From a checkpoint of a small transformer trained on Wikipedia: 2 heads of 64, vocabulary 2048.
Each number is 500 + 40 x the weight over its row's rms, rounded and kept within 0 to 999. Layers, rows and columns count from 0. Numbers have three digits each. The size before them is the row's rms in percent of the matrix's.

# k: layer 7 attention key, 128x128, rms 0.196, rows 46-63, columns 64-127
# q: layer 7 attention query, 128x128, rms 0.21, rows 47-63, columns 64-127
# v: layer 7 attention value, 128x128, rms 0.217, rows 0-2, columns 64-127
# o: layer 7 attention output (transposed), 128x128, rms 0.204, rows 0-1, columns 64-127
k46 070:591474488517513528523519539517447412501470483511537458531544510462532497523535509495471489427480461558521510495470491518496484462463523422568487551428487455460492555503492477499483486438520550
q47 059:524465540578522493552510521509454447560471442512540466515486418491513493544491534533483555468518458496480602485518463447477529504575483482511523499460485493490530542411515481532518556451490467
k47 066:491496483573491525589509539526453494412480498520448466564482537434513569546477429468515474441517556429516480485522460539515530481555412495515505485434512439477489476459376458474476544549466578
q48 061:471458494448520488461554518552475515490512448466515492448569533569508496501513495513536436486431448451458477441500500464528484497490526521550520533452465486533569505429434562590487498503521582
k48 064:547541468539539402447563421470468483518589399479479484525504529531540488480532534503452511476501477491451551503483422495549514492507424560547438500465527460461474459515457483551497474502499528
q49 058:451502548547533489488531529474486461479570455588448418487569509408456489443493503479518464496501451522580495498531539467524511507520522420476505527481513509502505493484531444513528590497520467
k49 057:519420517492507516518508499461507495512476521542433523517474479552452465434495513524500554496491498458495546399477450453452519500489448515539519527489504539545432435429505498519478492525507487
q50 063:443455522511488496549477507467535514542489530581519440509526497534560534474437519426469459516548562491532453488431494465511484492467426513429459559553501553549470529490476471496523472454495475
k50 064:434559488545461386483515476486557519473496531455438522489530442442548500473493540509505555462478504540469477448462504467507478470472520481540445441487512531508505502471510516485476543481540540
q51 063:461463568517580556424505461510455491493485432503424519590496521544537479435559527544513495538459495452465469533532499542466443586527469598457495552499477603425528530465493445379514455482502559
k51 064:467483504483517488533419470478516481572425386456553553540548527485480515464623485547494511573496496539501512512530495539542484487524483431520526517477527529482505553494523527481545488513488435
q52 073:521447518510433515495556470450444506440515537495587415490480502462480527493522474460486534466539567513500460478574560452513564510470477530502487497458471489453485527539443494504501522448461524
k52 078:529539513474540535528480464444511578503438482553480460491491478482499487448457460501518527480489554539563466449466502546493547513541506528547476503501498516539537534466444509453464542517550427
q53 068:525500400553529517546489494520451482559502468552549494479506511512514546478532510526582601538545471554544470472589519465526515468482521490456517583516520548509417500423494495518499527418479502
k53 077:477541464520498507568520563472486542511443425596469485527473482434474539477461518521549465444514524489488426513589464512449462577534490448511494512403509487573474588465448472485448585460480439
q54 054:442512487449533518481490508528496528452518440514513412480532478512515498511466532410592558478448506528545402452515434560455553467462439457502560501465515484515531505546522533472530466539505518
k54 066:541560530508454553445473509442528528493506495586537460489490522436470588518482487503550533499528477477543526521490440492492452496478517451507552491534561481489416469509523500527466488508425450
q55 064:454472497411502483575461543563494422489485474457529481567531463475476531479505486567391488450496503497505566554436469467441526518500504425466535422530460519431484458473524491475530487543474503
k55 067:504538528488490562528502497510553554480480508557484606495515547540518548490483497520486533542510468432533494442525570518603511477471443600500497515583525570514511449590529458535451424516533495
q56 058:496475462551475571495468495499544504582584441446557572495515470543543541461477457472515479533538531483514495519541464493474547553485476464487576472529488504540542466557506550465499539517547459
k56 062:543522510505508555443445502518503464543511497399504518470415471511416480522498459580474468536503528434554493505443566504560465480488479477507546456499594533493457536488481528485441496464457479
q57 072:509573501447481378447469467538516464516466442497532539499499542504465514534525523454562479603478490511476505476547497508496494470496501444532462528526541536455552446489465565495464471470474559
k57 073:488550429455501528392570480510536433534507461558491465574496537579500555521489553499475501486474523565513467515496438557526451516492453501500505573506534510557492500567546472475495516586562538
q58 058:499529584508403496439415511493591491444499495496466461465518425476553495567527592549537431545457459481471574474472506531490469495533512487465466527487484497557430506422511495508458485494470534
k58 067:493551458593516526494445501490558473494531511502515564577523492519522532419581460482455465540544498505501481471587497467521529478498511573492416540450459540463464568551485470499519515519469497
q59 061:544489525436511524545515569423466556477428481498522499495492474491525542521531516446442520472475480550481534458544463423499487495502455446555555493473468544500478461527550496492511526527471496
k59 060:502484479480502463499499491413523472517451547503516502446453452510532514471493451474499498544535527454504474522472498532504569527497428527537565549512460489434490534498526499494394450523509485
q60 063:505473441490502468558515585540545511530535540504529527474586518402522563492458514535538522519534556558495494563469470491526465551559443478522525566454595492501583512473443558589496539471560536
k60 065:467483459447495502511491498465503459484520571433418476426453486481532557514486446534368500512461495501460433445445501459495464514528464544514441515484506490534452467494559455474469577514480511
q61 071:544513539468498402493494482504528526474402510463535479531552491415466538425506496514444514552442454497503461495526467530483541576527507457544503528501541447535515513469466509517496440502505533
k61 072:542530542490480506440556444510527488458465501487554517552580521481515508520510463446444488546476454452435511539467576479494560474563447512560541493487470506485522519487457459556444503541464573
q62 059:514567475536509463494480476515504507479507544541587544521538506450452501530514477509428484568493538455471523537533503479562523501485457459491577561465509478410438591557500543545436546455489515
k62 069:530480521551422546505522468517515497514540551537561485555476476501500577543513511438456527505497518538494453525493552495495512510458501583530484529502476539528482508477466521551499566539615459
q63 064:475461508554433483508476516414471447546454531521477465469508590486456472490462508458513487513442478515474522541457423519493461520490476516577556519485515460534488551463473493486460453554484550
k63 072:441475476515525434521473476401462418476505478490454477596544517517534421486481466481429448510502491440433529508446493535455468534483475486597517463538446442431485497481497381523506495484471540
v0 078:499506579455504551503476548509456452523545534510502445444549526549461498499520509498461509547500523443577467505445506463457537548517504554490448491597503522496558573518478444534578503484525482
o0 088:469515475540493505518521528443525478441452462491582605525528465461521520474514491476478548468503575523498479545525403498547543444521543463587537474478518491513505489487491533531475450521537533
v1 094:469518430453524566507493555515524473489594495512487469506551509517460571518451510533467507412487493444503502459452541468458525538456485463533511465498560498535527556477492513557507486519546596
o1 096:441508537566494457527517478447519519457579476489587468538501504543560505410503505515469489485477543501474602468439415487551489513536464466503455477496414488498488499458515557510540527467462458
v2 077:507497495523400490501509460489493560495486472476532559483496476528513454543574470522475462478505530543389588577491510468477505527536492497488561543395464483504502451524461470508475529518476503